Weights of a small transformer language model: a variant of Adam for these matrices.
Each number is 500 + 50 x the weight over its row's rms, rounded and kept within 0 to 999. Layers, rows and columns count from 0. Numbers have three digits each. The size before them is the row's rms in percent of the matrix's.

# down: layer 5 MLP down (transposed), 640x160, rms 0.271, rows 354-435, columns 80-159
# up: layer 5 MLP up, 640x160, rms 0.259, rows 355-435, columns 80-159
down354 128:390537511550495468455524483498532497448501471664554489524493469550494486531528542484517544484521504496501556583546367525464502487461510398539423451513532543487491467590643580509469502655381501518537461537552577413494479490486465408498451527
up355 100:512422480654481413485583484510465533450473563540497505548524498428427487463581507493482406455545492502542540408482539568506428522415524466492473511505501491501428473484558516484477595457550430583469555596437459423528599479514482487461513523
down355 108:464498489574503555480517528497434472490503529706528513550496454502487505522459448543463509561610458486553420519484526496459439504483498546488543585496537494504522522517537459495581472286476472527479460488480435512510528477549465476478491566
up356 096:438532533503497569575427460640564493491552457496585420499502534491573436444484502455557505516509523504528587461584442419547564499484544476604452551578471474439463503469492557543418552488442531503420567578453551538548535445445516416481415580
down356 101:497476428501465455550436572532490523528495475609563449567467532470561474542566491493446483491475504416503493469445569487485565530471479472432496586548478562608461467511439559507449429368513505463432514471464569479478455551507433451446504541
up357 102:480503524447514392517530499483456448325536501570494485501475522531490521514483496539444480425521488521475534480503501485446477490556512480515572496560444414537512470437560552498429498543498505432457541488562552481567438498500504487502449580
down357 100:532471582520441470408554590462382500429513487528526467514466509533499552531485515505442531403542433556513505486456511586488510464505454549466435509491483488514492435377440495538365544466446492438452540472505478403540555555535511422446458513
up358 102:432430600480509547478564608484515444471493517384512498484515463586559527437525554478453422486511630597569436445438517536563526520509513524488505588431537399500457497451497487504514393473516514441456625488455486563543496491465530569498538474
down358 106:471491475567483596416498529556466413417497508518444519480510550477515531352613500610516551454520578485487523524476379465557495594517417530440485518470497577480509485467439428586548446423551495459417498520519544559549437520563500523532567498
up359 097:420516470592518537571605462480554550533440435451505474399480453434442424393579468487468479454506503545524450543548557461491533450571469554444565541515590548631440516510508434464518468541524579457473540493403498481478398515491503538509542455
down359 091:509549485459542453501571511537580475503494452449490416479459558467521474482480405464520484476449566551515442598517500541492524559458560622514579525494603512546425465509464532524477474496487451482494456520548484570452621516541492463539567514
up360 110:412563511433603471556533541526545543539414520466463480468518411490425368493534563467485513504529544505477551337480415510568511477486467479532514433474452411610389497583486492382365524541590508512505585556492532452494510415433517426418531525
down360 113:539461524567481451526604556475501623573401519474434465618508563426373493568510495509488456514423501508466538459489556597516469463438485579411429492534542452615416501553580457357433440452559471515512537460555418427453542509530479454471560493
up361 111:532467421491503419458429562500494627517488576536517545518473512383574535497504469449526463431589513551495547564446464499476552476402545482499583482499528408430408545558445628563422426550403547509408499445478540447586420527530533597564530516
down361 118:576534474417415378502484499520534594447522567530552514507474467485568457511490444493506474529553571475448601473413472476505461548434545595475491518566520438440450580550523428483546572462505505476539417568481508462512448508511462492467515515
up362 096:458444541499490571469462558600508464547461527544533553512447435463542608553489496472602499502598502558545477476473566590562585425518574571500480576440573500482568568565441474482437539496494469419478494557446559498530565457482540427481551557
down362 121:456550474518544494483516508498569483468529510651523472566506469555479551535486477514517502478537483481496474545538471500526500548490555397464536570511511549528474483580582570482504515680379473500533512511513586345490519455507503396535436522
up363 098:537459447519511554544587488457568410452555497474615382480564475490488447570432456472622493506476527559549537394420496542526504404532532428460545438559517494472524491435420495467465490545568552544439569538432468474477437452506490549416567466
down363 097:508546479427421544486457538532565455361460489464476516427554525488539546564499474581442606511439412469527549537461508458509453536537467454452578527453453538467502478528561414422538485617426547532549460505570603436427509480507519465502499525
up364 091:575503466580431343489472625387438446535478475518503538509549443437504481499485514473408441481480515505542496547468454570552489480487507522557450464487492422466426480517511520480530501448532453470507554537567456442460502555495471570535474495
down364 090:505444545455524590408413452462546415455457422518574456440467538501476591526418476422580580494539422496476451434576547537565459451584496471536537496519505449463582525433460451506551589381483529511483506432460521472452438496520534577518484585
up365 101:451508548510457499483547557508499448502461477559442506558518567517502514533478506486402464357512560472527512537528597454463417497539515494437526424581482535475456516460450496464381521558475528467555530467525452516469494525430455434513426572
down365 097:458433510454482564476472573467507485612459462440455470586571461486445522503568487559457487458498471464577482584492552542504415417437489483506501559474519504502509515452434522489507466550422558453562455466581491523507468569510433507468465506
up366 102:487580540513546493484512509499483465444492493460589433401474564517568498425514509461528525501523478540554477504579558511504432544510669436639405489448518433450429465487444433465497591472452562471482498473500535453472584494500481532560446502
down366 095:536559590511542541483491540475522467512547523494494538458523499578456589399449487530504495573467526511549456499497569553473469593398486543515482485453557483490461432542445476539455515457503513557541473597556480548567578562504542564506590442
up367 105:548557424452490472459550520558537572526460563523502405460516493522451395473526407513536421478524570489515504505487527503471469483577565537445510408405549460501435493482457431493439542552461456495472467424518443586532449424498510513443428515
down367 108:579463486477559469482481456529440468534479562502499616492396510548541537521543425492517480502509501444452480458465467518416422570522467499596512447493576529537583531481506535550476495498559544503505456588511446529441501484533525515545459565
up368 101:484516498611529386481465527548502464578488477466565548476507523416429473460458425515503479501543483502569546457496479510472389543520581534523569412502425493494476402415581519493495636467412512569488473548415618460565471533471553613473431553
down368 099:550505499522499554437517480527454460560458474698531491529448465539434522461550517561484522491605520439489493441485507469463477504519513353511467430495471489461493500528455521449495556342397474519555499462483489459477533455515417481460492502
up369 101:499490501374465511524505459533462497328499477471462556506542496431446474511524468501438498537571543465494563480542491542488422531555527493446455451503525535432397542451569521486512481498439530476479516507507628476526452463514534655434496512
down369 103:486457443478473479437549480483442504398453498701457490492519460497466495410504403593499520488487497522551533536509459482515460552486507479520543521501566522523595494535492450462575491293450501463533453543521487501497573527550550544423480468
up370 102:555472523489532352464473493480483434433508495508452584480467524505519466575453509454527564447583502557485473400572423497543424446534454475517580512565544514470550452486444508493477426482432537497535556567537522474554524457454528511478406491
down370 113:524473511540526475430428538451479455433495569617489440513488414451501550501522511627556505444519535566417430471488503506484558483550494488449497532527458450506549461484428556523521401372533516530535543522517552484503537521446491528530444530
up371 098:525450514497546495573473484619655489551457499457550443470476558520605478413499475504535523483466455501492425467487523518446494503483600451522511483466519414454497429471462513394466584503483606504554469444445513499545523432440556586522488531
down371 090:540512583531507500464530438452467468534415459531481409524507402538605501590547589455513539540493474507468452524544495579463433450505574501499483542505547529527499554548513447536568522599561462524461423458505424463354516503466444512447508369
up372 099:526575399408464454536451507448551466421484485508468452525585508412546564415540419513520413425545574508438466457496436504532555486504532482458519486532530514535458554511489506447417457615503515543500601504459514606447517530454486455501519511
down372 093:541491531481462502429520573471435495529526523398564536550543588451515505450497463431515515557522523458511552486541465521543452402453507529468504515453540521512510518459486454565453419559518492476537512440483438450485461496460459530589446534
up373 103:553463498526403410493547461442552440512512477494472505453564601505571459548494565455543526428499520560517565480551575557555540520536485490459571367430482530417526541480608507556423457606390509531461492550536518501498501516463549521535590526
down373 116:535449461515458436601420553416483480508469457494454441488514479551475545525455478529570508538461493501420511498514532507468500525575558659468489522575503427476524523511459448512526493356523490517506481541584438563396488561464407480569485536
up374 104:454453573480477425506548475388554554427481530419509522414438462524503471502500559499511489484513469556533556491517487496495465480528549526629564463484458540662382497456564476488496446546491403473422566536521484510479538484498514506509586567
down374 093:510431481538575567412473518576497538509471582450528580512601521494492510435443578638537446469482473571409494548522456532483501542451449541557539501528510431483504426488506516541561505543500467504615425474435481468472607509473513489442509465
up375 105:509466531490549533496450440535560478413451464540535491424602607499538571395469486525557499456431522514464444431565531520462519547560500559497557466497473557521589480532445534492431531475525564480461475461469498495488454479548607433503538520
down375 104:528469550476479459421500389497450517424470443488419469493473456520364497540481459474498504555499505619512427440459435454478520401582407478450515443485495445530562561443450558594406467486455471472519566514494539393410522479510528508479473536
up376 105:505421499512457539559510434559600568496422539452505421420593636474445565489517484516563533477494485495502452560517578477471521560454610544465465541464434597492506521562535513474429490500353517533519491415465488504461451481469534501525585563
down376 098:517479541487508546487575494507577529509495510472542545484522559507480579565475505493494479536496468488451398478516501446562558560505411543466453506467497533440519552496548467435459548537461501417435434483416517579492426428543520560436620518
up377 105:500508468623433498533535513497449667512504416448562520474468459496481477489471448545478428497442481490415546513516522446497461551479531492501550444474470481529510543500495488564546522512572510493510508506461462518642575414446477544466501474
down377 096:549500457619487488513499494477449631551485445636561452575489463504553489523379470641460559508535491477533470451485448479517546602492569490515470484498492478453487462503507491616549604365497544448446476575515526493555444533561535467442494505
up378 102:459507506524491442535549463460467575571414528463535602485542481523436494513484513468540459509537561513509480479574473538477472459582456611463445503496486541484524518448492533541500596442468432507547567548424580477534461424411579577491476581
down378 106:475472532502501502457503517470441373511459499517491561512370558566527540545547490575523494522555525435434475476471498501603453527610416415483467494573533507418560503450544531541629542427603468497591442580521487549514569574504513572534488480
up379 101:464580425511588496548494683550510465451510530457428458444477488447504487428517531485484441417487574620500395511482457584486557398512509515507508495558469588523498584522445413479429514527508621439530466481492565525527591558483518515513476525
down379 096:453469488480461502519513486544518598430455534488470468524551543517399469557425433492465493504477398329488505506528425503503400496538515515595436519493472549551502502506457472459533486355477429425566516480544463530482539517445419535586487483
up380 118:386460466482597466564468451498543484487435506481390506526526521515493481488427516480475484440564537591453517551489487499519522431506513433459452452604520550465436496511485510447448551419536397562477579498532507527487506412420525416421523485
down380 141:514389457499465472505438418504521426512383495549333536505470468550473477488485444552509461486485572495517501479503465529528482476470411473536440527531555482494476544542491502494535499427469479521566447550524521527502511528527459463360639489
up381 103:501458519382470504532462468618448520520426565540502589473529495439487442463442474526476545516584535575539569480512628535479515576515479507401525529476468492574515465505483492454406455414480578489496557546473506448534510593473666494598468548
down381 100:431615548486377525431398476475430496537470454531540463602479538584548532574324447456504490558499426496568447492498556436503436445477562502534527497470539539428542532510474570549487489503558540609534557496545458423469526574513485449468530554
up382 099:502470521578480336510481532445487527532430414496428509530594445474502508514514523512505496444596582520535580568422473519533487491565569509463499427470533471596476469543423598529492612507576570402483520495385458489546536539522524530453614434
down382 099:589473486561464521378478483572542554512512487634574518470479600481474472503503464589586484522471428429531527495504443525555489616453466577472480528501501467423529490492446479536549568380482490486508471558452489533558509454547507490405540550
up383 099:475612457529514408530601475428436532572529502419475487479554487465510490514420475457470471453559492536511510535612524519449582409649444525543512512462523434523520467549383480441534468529565508478464507470477480430498485530508469517476467455
down383 101:477477469517421542511498487457490494528545476485503604547560445419540526505512438543460536418595504510453474526541510511455557521527587458516444516526493460496512530528545598518580404625541486462534487561483578477429451539485417459470458477
up384 104:426474474504452489515424508446504456411534510415417573500566517516479543451507564446472494442529523555473467552520452513452459424588521601440572545553515544589501527419547496390520503541503620464454646480549545489456490470462482520540518512
down384 107:504550522440497527439483491391443427572486474391470539537515595502522563462499452444453528543563425511557440514507438590554432494510432588437506515548481503540471520461558435533435484539537465449563568545567381468483471448494455550561485524
up385 092:400462499465499467526426515522498634495499512435487481460499583550418494453502565528428336448439502569503506466529469503560439529529521514515494402500468500497498580431495581452488431579432460521464481416476443465488531546525558464551461559
down385 091:494440494533475499539543503492509479499507502584490553566528426589506493529496466501490587444461489535493514481546447485505409577468482395462483467409433598500519567407527470504449560600513443555456486519547465480433494471517469504533533436
up386 098:436564524530552411582433456495475467568529552494473517501496535484527390426552437442455449545598548472644430572489479497508509516560456491542522530483413539549554509498577539520515443476483451451391612554556483516538491427470585551529407575
down386 087:579407511525523568528377492463515533614547529447541454492474490519569554506490548606516565527422530341570436470545503562410523401538441495465486542446487470556517544521560523432539536562472463522497456488513560510402479404531415523568518615
up387 101:481508553509468531565507520537434505496473505438471496569525509521515436489493501487575474477540509510477441468498621567460495477576493396463530549494480526596391577508572480411473553462458486538529563492450465464509477545489650534472571538
down387 101:506497438522476498511486517479443445447542622590486589563507540466456548487515495556540435516543509439504440528496549522506468562477412590516500507485573499532407570484443459490602418390521463436552427533533503469494451495501479478455540435
up388 103:444478488490441445554508566432545576510463455469485482502460421577511514430519450505512447465515494507522532518453501555510507470522544539572518431475463500462446612467504504441458544544485410445569526459418507534504522562508498465584531562
down388 104:459415562469547436443471479435480531486534531592513475456547557516509453537428478434520448549423529499443464508653484521491443488477476588542441603497446480521446518492497513575468569379475543481549513447488497544475556477492483527430542498
up389 093:478604446558478551475423571519534570514466510504458512548460522490536516483590499508496436499579492485509464532588407439506583348531537425540474436531543463516508431449451497490512570478512558539370542463455441468476488463437508491535555617
down389 084:448440474539492483484516550515430504463497475448405518561533484464552483511526434415433587564574405459431429532513476531506499504460536519524516536475499494409488527519505418479507554476460583441433585473495528486334469535450485519507477525
up390 098:484602430471411557473397535594408432491539590505477556546506572474503536428474523480444345465468536501547484508450503493495414538457549462427516490424513546550553437487422528467433468436447544484484488461480469420553585457474606520582418511
down390 090:520461457455492438367474470475473397488493499479452480501469501512545525548431530465504555528449568565472519386520525460517511489490515493461545470493600534447555529488478453547481569596505474504436472564527503532527524560437594485445534574
up391 098:423432495513596463581476543482656471479534500494478390509500525491516512519567502514557482473503528533427414504539486504490472391411557480492485419493498448405366460416528478469493547441423418523464503556506502463455530485425478508452498502
down391 090:576513464417518489449539536499509551501562463459528612448541555389553387548489487439469444436533480567550523487445514515504484594532424486539513512442490548605478508405461509561437519454533526505447504434542460517522518516494563522535466591
up392 100:426608444513580533437524479549575417508492475465489454477504396433551503420514556427468465447539513518486585492528482505505564526563556601540514447482501498437471532450541599433461540459444542479492494537423534553502495418459480564546461515
down392 094:402477620444528467443478496436463464512519456534476482524474582508565534515515550434575488487533436487496544532583488446437441533522421488476530420587508486471486486472420492464573555491474452449478529540508512474527428440568426470485538558
up393 112:519564451513436437554440517458485443546472546577499509502463389462548430453478522436520559474543495558513556466484502445512388539431534577483540467503507541595519529538372519429492444475490513510518627528528468464511512440466605484529569542
down393 125:485521477533491488591419418442545485570456507466464598497405504440473493535477553394543443519416544537494409489457583497471431538580571454442491546500349567601597508547464522467523439480497508388499477502505512491511461507475554479592503526
up394 097:502543528502642496513489496373458506504536541530523416545454562535551483474371455467519542495561534528577419570447453456486511464537548478541542492551526526477517487451462523523467503572547567492417527457520465443534527455458568543528525565
down394 092:464484536503543457482528560540586532463497500459454490509494491425458455574421444390439482548460534487462470516424593493456449474435505538460514582494542519404534455504451478454450507577557476598527515590552565460471505536524598508508538577
up395 108:470506544519537525497464484484552617573534469412406587437477547507487469459500485477413548462524487557447590486518501492484480469546487485527490377480496516581513481491390462494472571462551503495529436548450567488505557520478496468473559515
down395 105:490505553496431522441522483438473604554499423468492516556534540423528530542572425601473475486478444476411488503501529509521495524450375574486474532512483472531507511501486456563554449441529441490495514619447471510409503603538428531485538513
up396 104:415580465571500422537553478468594509528484500572522471497491408481618538426498487481495541476537489534532562587546542498557575504535458485529453418508483481478478405517421432484423583496483523521520439544527529517505553531489471550456600481
down396 099:500514474530389580514488463405510475550533477493528553550451464476538516530530442634520555495551327561584541481444449535526481478485458494511516468502483501470519534451462497497505546508334522456554449489457442516461429491526466476436476525
up397 101:445473483557558434553471498520525513455394485448466526511527508524444503490602445421538473453518597540481574459452476576508499589505497528558509378496381525460459470517454394520503527536436502511442512416508562493510479483456523511509470525
down397 105:550498587525502546532539471469506513544460423408490521506555468518453517431558474421514605464435515622596525529583423571476543482549462566462492492536498413490530459468547463481457548449439548517527451435551521526488604402515519532457483524
up398 101:469543471442442525490559466535472515486517471597522372531471546492470544500472515444462378423614518583565518540512426579501397413510510559539474534556500497500552512462486493536431600555433521485474456506475462460537552504401523474439412557
down398 098:526533573395447600546560524531460550544423403557507415568523526505527549440506478454497447415463475578464438556437531517477424448485452406437472542510468554456483438502552502565478460629482590453513567461505574451498511603530539526432479551
up399 101:506629490476512525507437542592527487498546539485457463512451602528548466462497548438508386506535460504474408526532462470553495480476512577506607561537494495548526510519453502437481480480558586505529518426519487393523560423443567528535492451
down399 104:486549553519557647489447507563482540509489585508468401480365505593508478532562555562487543558479503527598471511448447480492457487551445598537450570514517479514511479582511510511496504414494555412526429573536498444555511450455508560500479466
up400 101:485533554476468512551456451429508532472499469467528456517513485536544475463554575488422393485503485517510405453476450430520547535581695509478564443513490462473584562362520502472454515522548569454490586459475536473506543482406516562485503469
down400 096:521493523517568408549547473504483593516482491411515562533465486546491452533442511514523543551461542432523477483499412447475518488485619487473538477502527510501466438540573429499443536538513555473502552495572577502527490532449547576488579422
up401 065:506570433505541447562462520485476483497518451560490512453572528520525473466480529383514464467559570586520448481503519477525499486549532567525501495448470482504455430439495551452449481547545477539446522551539459430556480412479557534513535611
down401 089:377447369587428455465457544472573460405466490534473469491502545515440475459544492463507519425460466566510461535516428456483519441493419437508440443456482443514493493529500448480534603505409372504462564482461472492465537494420555445387401459
up402 101:529458533548518439482572503474482553458491495456543568397491501546570592527562476433508512439531505547523441427576447522520536564586439502493495470406450477479553459568513528457460567437480532395498509546493540524577537426417578557513545481
down402 097:549569421497526463526521515491585441519510480514541477523559477510400513468479474507499511464505439534588444532507461430549464502555480503498630526346502467464463432477467524553535586447433405505543439566528477501488538520487499471547516507
up403 111:506580524476443563558482523578527511533441579477497491580579576550448445485459486488524492498514486503494519543576560534536439482525497490503541463416539500520476458443548503463403581500380521546471473543456429501568504536502508480541418520
down403 104:492477463501480487508509519429553412479582565550502478587420578562458510578526565491535525528470471469459518442436559533555535560515432443558420439477405492506452582507533490471494568446542482552534549468543543494518509511526446505543415481
up404 110:516550445542476470580455482459570549445487503469487434460582510508527499426531450495468395390475458575412457458425535476557479555492524457580506539482521445475552538417494508382488531414454578445574526545425511495509573478493612536433480518
down404 101:556460498539477525488484466489483555500471498527472503490536450478458462436584369591535444387473439552509409549426450506519564516458557497463521537434484536493443479545498517558510484477467447489536514526498516461469535484521512588577459466
up405 104:498440471425496561470450478626580466514458572521509557509535500523552459428411549496534507536542523549518562519522540613478517552457495570514542539533517492462561464533452455488461484464413453601473530507488578496480464499455547499544497564
down405 094:562469574410493532511455481548526500557451447551536536589579482477488476519492478546494540475490519548445462548467485497551495502499459444538501470425549553507473506481519534489486492540412469584420522502527503576429510452479513484403571552
up406 095:491557512581507406550506470486520428513451564581533438579570595559471553433456461425483539354559521534480532455544437506431449411537547393494492533548490465513538615581436512486500456401406545572493586538410440439550519538501567461477497502
down406 099:476515577538491399517493542513502518532471474565476554491558404547439587497514495548493573546541517541509522457491477474516509508480447408486485520530481584467458608512499608478506487500562551445555460475547606480460562503514447446539511513
up407 102:389562519527518511521505477549460517438406456477538531424528467520552603542532568499580446516550570518603513376455540467543548509570548458495511452523512404409515532469526556486465632507453519558534550588509505519473595518520539466444510480
down407 116:406536457541524499509509476480554482540580471689438454550498494529526450546494494497556514500499453518507460571578475497498520480473528409576477475590509561468502446582563535494452581645410500451514520504481567399497521507454461431513459468
up408 101:488468518608485346501477504425488430519496520483598533472528535452578460439465466456422517479523570505512603464567515620507431536464506485501518460518564475546504547490553508468460576507444564558404505565471458529536515494506503520483563493
down408 116:515458453523516593434536547492504502538514447670481415519486539534456495532493547574431496496514471475467439501507461530530583556494545568537507509533502418555519523513500425466554498297478529507546460499511365495476509540436451539507482484
up409 098:534493461452484433584464460552600540539519485532487348548462550506531485502433492500507611488482473565480409542542468427521528515519549403459430382511495578499448509539486517495421548543466415397504522470487534457486566462497513512591492518
down409 096:530569547459521505429579495426461563436466448398482456437518463435591539521513463478466445517546531466573595491505504558495576497601518484527463569504549447447457597558498482603554485629509572564475568468554496527500492533500444567498607429
up410 112:553469416480545528649512502487460558539542500443498519574536447489439494432562570504490550417471506507480451573537569458573476514524636529422551536476491605587346492465480542515529493547436490469419500534419474463539462492509483575468441520
down410 106:569481540515582508497534457559537555448466493462503635475450504513488397447565506520418533508531453470616501611456516504566387524425496483504524605499566472490350486541523462534590494478449548414506413525498468498477515489521513539490463479
up411 101:487465486606461505497498606481528559551386529481515571489451496515526506454473505532554492506515622561456535545446468442554515519505467466503439534325471535520589512492492480518491426558443457503434539480519506496556519441487548609494474528
down411 098:486537544552544515510480480420482574485439434493515504488498511497534604475502486464485587519566596454502550503491497452526486594537478529566481508549488532511524508559473497541595449407480529576581558601583459516527515479593511622489554536
up412 095:491495465538502492511626491525586461449460550454455483581615446488483512466551431437502600490473552494547480489560496587498408498480510521551506501516494453489478553480514633450525397582433585515472523542473512492449477472458440526455455517
down412 097:513549592462483550547513549515424452465559516503476491423477625560497479472542605515503527611509539457507439490366548551447432607509489552427535539438524492517497562534469438454624395488538500473479548612502421461476505502523545552573469513
up413 101:489513451481440420535540634485500511450526479519473527573560512435529527453539492541564441533495503545546490481498487511478542534459508632487470553421451432619429484503462574431468431527464616486491493483452524435481491520520500553478489612
down413 102:486460556538525554520511461520573430501500561549511486389491543512467426545502556411480489453450535517487450535569484522459478527473507571531515492507518560385508572433541440523522535444542404479552555558468505565559540488463484465462433445
up414 101:499549453454591582527505496455541483416517546486536478515485595518416455437449534406534369503480492520556522512576459478534503512518517544501550520446534516525465462469571405528469461494510533517517503528448589523539400501444501473484490514
down414 094:496510541413559449515544449506508476423524557537527546549508572472524539535531469557492567558494486558449560487500466493544557505512475445414499448482497552437483509482537489445471525493469451496498587438444582452478614540474576380483497600
up415 106:460579463593516481501499474575462533518446436505473454430507590532426527466464475422504481536530505493533504600487373459460546396497566483503440510479473570497423464458451535476479530505479466460439513482554460463488489333484557478490626598
down415 115:442502440504428495492471481357469511505554498458505527518488500539420502496524506474482398522520542540539548489498478489548543504571510552591439504546525468446506568482472497405425482490527406437391454512583522452463459493484539514487539554
up416 106:438527489527390473576482540603438642439483527454462534468566517528469507502490410492442541521459497528563603545543498553526443512474525566600592480446492526470460580426511454517535653535463532469452499441493534510538511476449524565472536530
down416 096:518522456548359535496500474606468568464513465589478556513581480555425556469498485592491481463406448549483518508480505607553378488498528511561507521507534517504449577465480582572546567411468447457530461514453521526473484481519524551493530410
up417 104:530603476489502483523502546517511446493513503502512633558469541341523455460522482419552487433598527528445450593534481409478524497514553543511522530440434555645499462506472555417485401528523494540455492444528478389486488413463615598491429458
down417 101:550448425497570450505509493467492452517465507471477460497394492440413465531507482442541502476508449455445547491458530463517496614508626494611583440440449511508472555499494492552457515484423491570564438516553468498473563625478472495518491487
up418 105:479556538488526470471501403523521481554519596568502618512530538494506503508517516494474518466554549499464544538486516422606490515543555538479537507377513479504557451561404434518476500534617501445369503638443450490556420431439470536574474510
down418 114:531451518533443566474461462468466521447530544499522549583463554488488453558488450503560511535483562554508504466551563533481562475529547522464595512523499538494489471488533565516589478571550498457478448438447572478508412455610420470601398509
up419 097:544415498525496458517480509589467491436467492545411515434532421496585404457451483427582520465503492587467550545488522399584514390480478525485551439517498405500471454485587592539406525531463558492381514468494496488534527411522480519506475495
down419 095:503503528490530424568451506507532506530425530471548503494445522583489486403520498585488501453408565435524535540355483498510481543418508505467538519408490480475470529503466473462416499432523437488511558504523507512551436500524504515464477520
up420 093:476508490412490503476518510472481538464525469571414544507508480481603593463527544486527478500446507544550488530466477438576542487509445545468493559509477471618537485543477533483479465531483585476527472444470419463433514586474540460599547517
down420 080:478466436594569492515511528448483432492507556455524390516536505527452396536498508453478428470514473503539521543509494502501469489513531454568501429476579463423524539479508501440530539624499445507502518569518472506536481450537472483460465465
up421 091:527412572526457336479549601447493525492501499462471464509472482521601521503363513473490554445501512535575464462417517487506423533480513473523523470446576548552476517430496476446518480466404557436515497483456536552511519583510440536548584467
down421 088:477400499502568598525535506548547479431493480590547489503564445512548527473471468470556451511470557496401557430515449487504472507462508541567453519579454518497502508478441441503555526378505446539521516450466516599431561498464383406489451449
up422 091:444460506507500404602550531414461395469536553589532479544494480512496455494545536438551479534463531459381548364485524515496481440509528482478570483545552465492549536496506499471540431501557500494403531466463514542528385477580477499475474483
down422 093:420476475554413599477469490608575552477468514569479469519490516516481582551465459447473561554410497565584505559505401453508535511483470532496503407552454534456416552544472494438579487463523535513589475501496410456478583503424466474450480422
up423 097:491438483487521445541583506453525525541439567424511514457575555448480447536494515491594545474496506513548478413448403479530454442447561491453518504465464494544508483509481509438523436395472506506529508495549528462444494456533645512493404439
down423 086:505463508444459462446620529547499534484543522437458471509548498520503509525509438521478540520500403410485493440516364505562513571494470457535434471519548477448526447484459618497497508451443475485528533462549544485487473500593526424555403551
up424 099:514477384658583553557564552444565583469380598583491543456522402510517508488578469414504537474506553506492578529508533481579456546492464467512494429454434517488475478457533542541480580538464550497538568530458530515486563465444525510531469465
down424 098:463481478562519518507457528541501539498463480460535540462513522461481581574487540534557466526476498478496585548403518473565529665520398570536452474536505460423471420521489509563496470477552497588544475464442461560487427467526559419446484532
up425 095:446460459505466388614502546479444538484494572518551492630597441569496516449505474460536577536538606482561514542508507498460434456492469549397544490390480528552452429495504484476451521444486472596491481481496509526504444477404442501434504436
down425 097:498499473566530551481455469558446497470507570590418556457451506474510470458536527485513484584468451433464523498561460502575482603493441658474492549521561473488455439528461525560511513327484551464596479498500400585463465475468520507508511453
up426 122:524574493428525463600507460486483608506484462482520503449463541381481568460540516449530420504444487529524484426532519486468481479471548512480459491461499531450412513442527533434494528423602399486493467453537464519502626397447572520568597533
down426 128:510511473440500429529551514539478535538538451472528482466558540443581441503531466529574566506434435474543541417514494476495482522446612510462470475573442521487583422463510509450596516532573506452521426505545488536471527373459467466595546536
up427 093:499403520446564546570488567396598494493497504500459493410497497463539514558533474498455514442490544507375491478625515524530523518499478456487463598473595543465424587495561497535509519468539545578511566542465461614662463441482543492497461517
down427 104:525531450533513429534477530457480476483465460697517465491502580513561416539550521572456465489506452459499502606545498500515503566528471471511515491533562564552504496559460567518597526296527519563484522499476590563534548522492548488477474497
up428 100:559425529443455491482572532556466459512497435417528461542503478527561493458542549425433489450453515568498539459509464509468495539545548474511509495596435434522491516504451591468453491451400588531468536492507497477475470479522621430371467518
down428 097:495478465457464586446519499456589414471467474535414525482613456490554515502481459600464595495534492557428515469484418489441483506461497456601496421540420564575507476442409540504577460509476464457550458565530446510447520515530513451402447505
up429 104:487545512515522404513502583387457427527474514384564478511614537601431499435512523536549446407445534534488427413527543564524492523549497461501598465502529436530522528454518452508531492510458478447476511469521422546518498484445559436492464509
down429 105:501577488567514431489493454402492390454541513410609451511504495630480548536464528439523544512391464609513465539482521503510510446509475538505516471438523479492554465496515516514495628466512468425466462498517535511489555466455591413415451596
up430 091:522608456372473478548552505469461416469476440541471592499516483403487534492487543461441491545598587516417521475499506532540505465461557487475572450543483475481495549579468521431481457471524501448374639533506535532460473519532535463476465524
down430 088:500472538483491514390459477511454407435412542663442459521524500482504541631506532561449520496494469553482532522562523423495510568446496419509440488543392493538460496485489516443556494586547477523447471509567472455456530456619396580472527506
up431 100:524533473571406338621564510521548553457475554429521480530517518568432469552494485486468543476463453538498519581520518425542544555438490505499496431462439564516449451532522497472482554362470511530468488457409519538603476496478495432488462561
down431 097:596451519512531585476493489500403581489499559658553522505470460494455546576483543594508564557490463459441510487493533503553577562514537562560417452476466514451566494481499490516504577349523500481470451540474463618455524559511539389397498498
up432 095:449601497418488515440589490517558552498481463469521507431516522559599585530489528412571493420470577479480536433540440481553542441540546496537426493517407518509430462527404537492500498563562422507456472485532507423542549485411492522474550493
down432 087:454598588408459466491522461550506467415504459420538582458523441461530549546480578541463591520532556464599567557483479520459548438422415459548510432437455434553400478511526448400519500499590523512509394532476536508532441531552489448495478514
up433 096:429443486389415505513506445574514522449512554401526513506507514461531537478509555394487449482470520545511491562524529512580487421566531502530510471540526566533467493396534507403508499559487493502477514453562494469494545497312478433557557541
down433 095:514512533484449484565558523506491544496542509425533482565594463520535464517578589508472553478529476493585491587526506610479575473479442493518518538556572497487494494405439500512487479464522474496553390465391516514497445518382508555500502616
up434 107:493523511437419532500431484603533483445471512486541440411526611499503434494480533453554513494596507555460441428500485534585601438622538529508542465515510404591479528521528457531444383476543535464456600599434497536497497402443507549422477526
down434 101:504484523509482619487527545610535475533397449502462411428457480499484474544446396459531523512564504503582539372527509410503486568588416523635474518456502475543478460485474510601491431413545502440479395487468539583557472475500506558523519513
up435 098:512508527437472547466517487440507502501550553504483564463518475373513493356525495486425550447521573469446490400516479531500480476480525612421456496428536449484561547454472414495546526454511466472501534554459471553506521559467578433531563513
down435 092:498430494474514523503446485485581518523540475496527442530463565471496546389523487486467522464465478550513496560507468517519497518570471504516497515429492505505525597531493503653637437414483520474532479544488578418565558544493532478433545540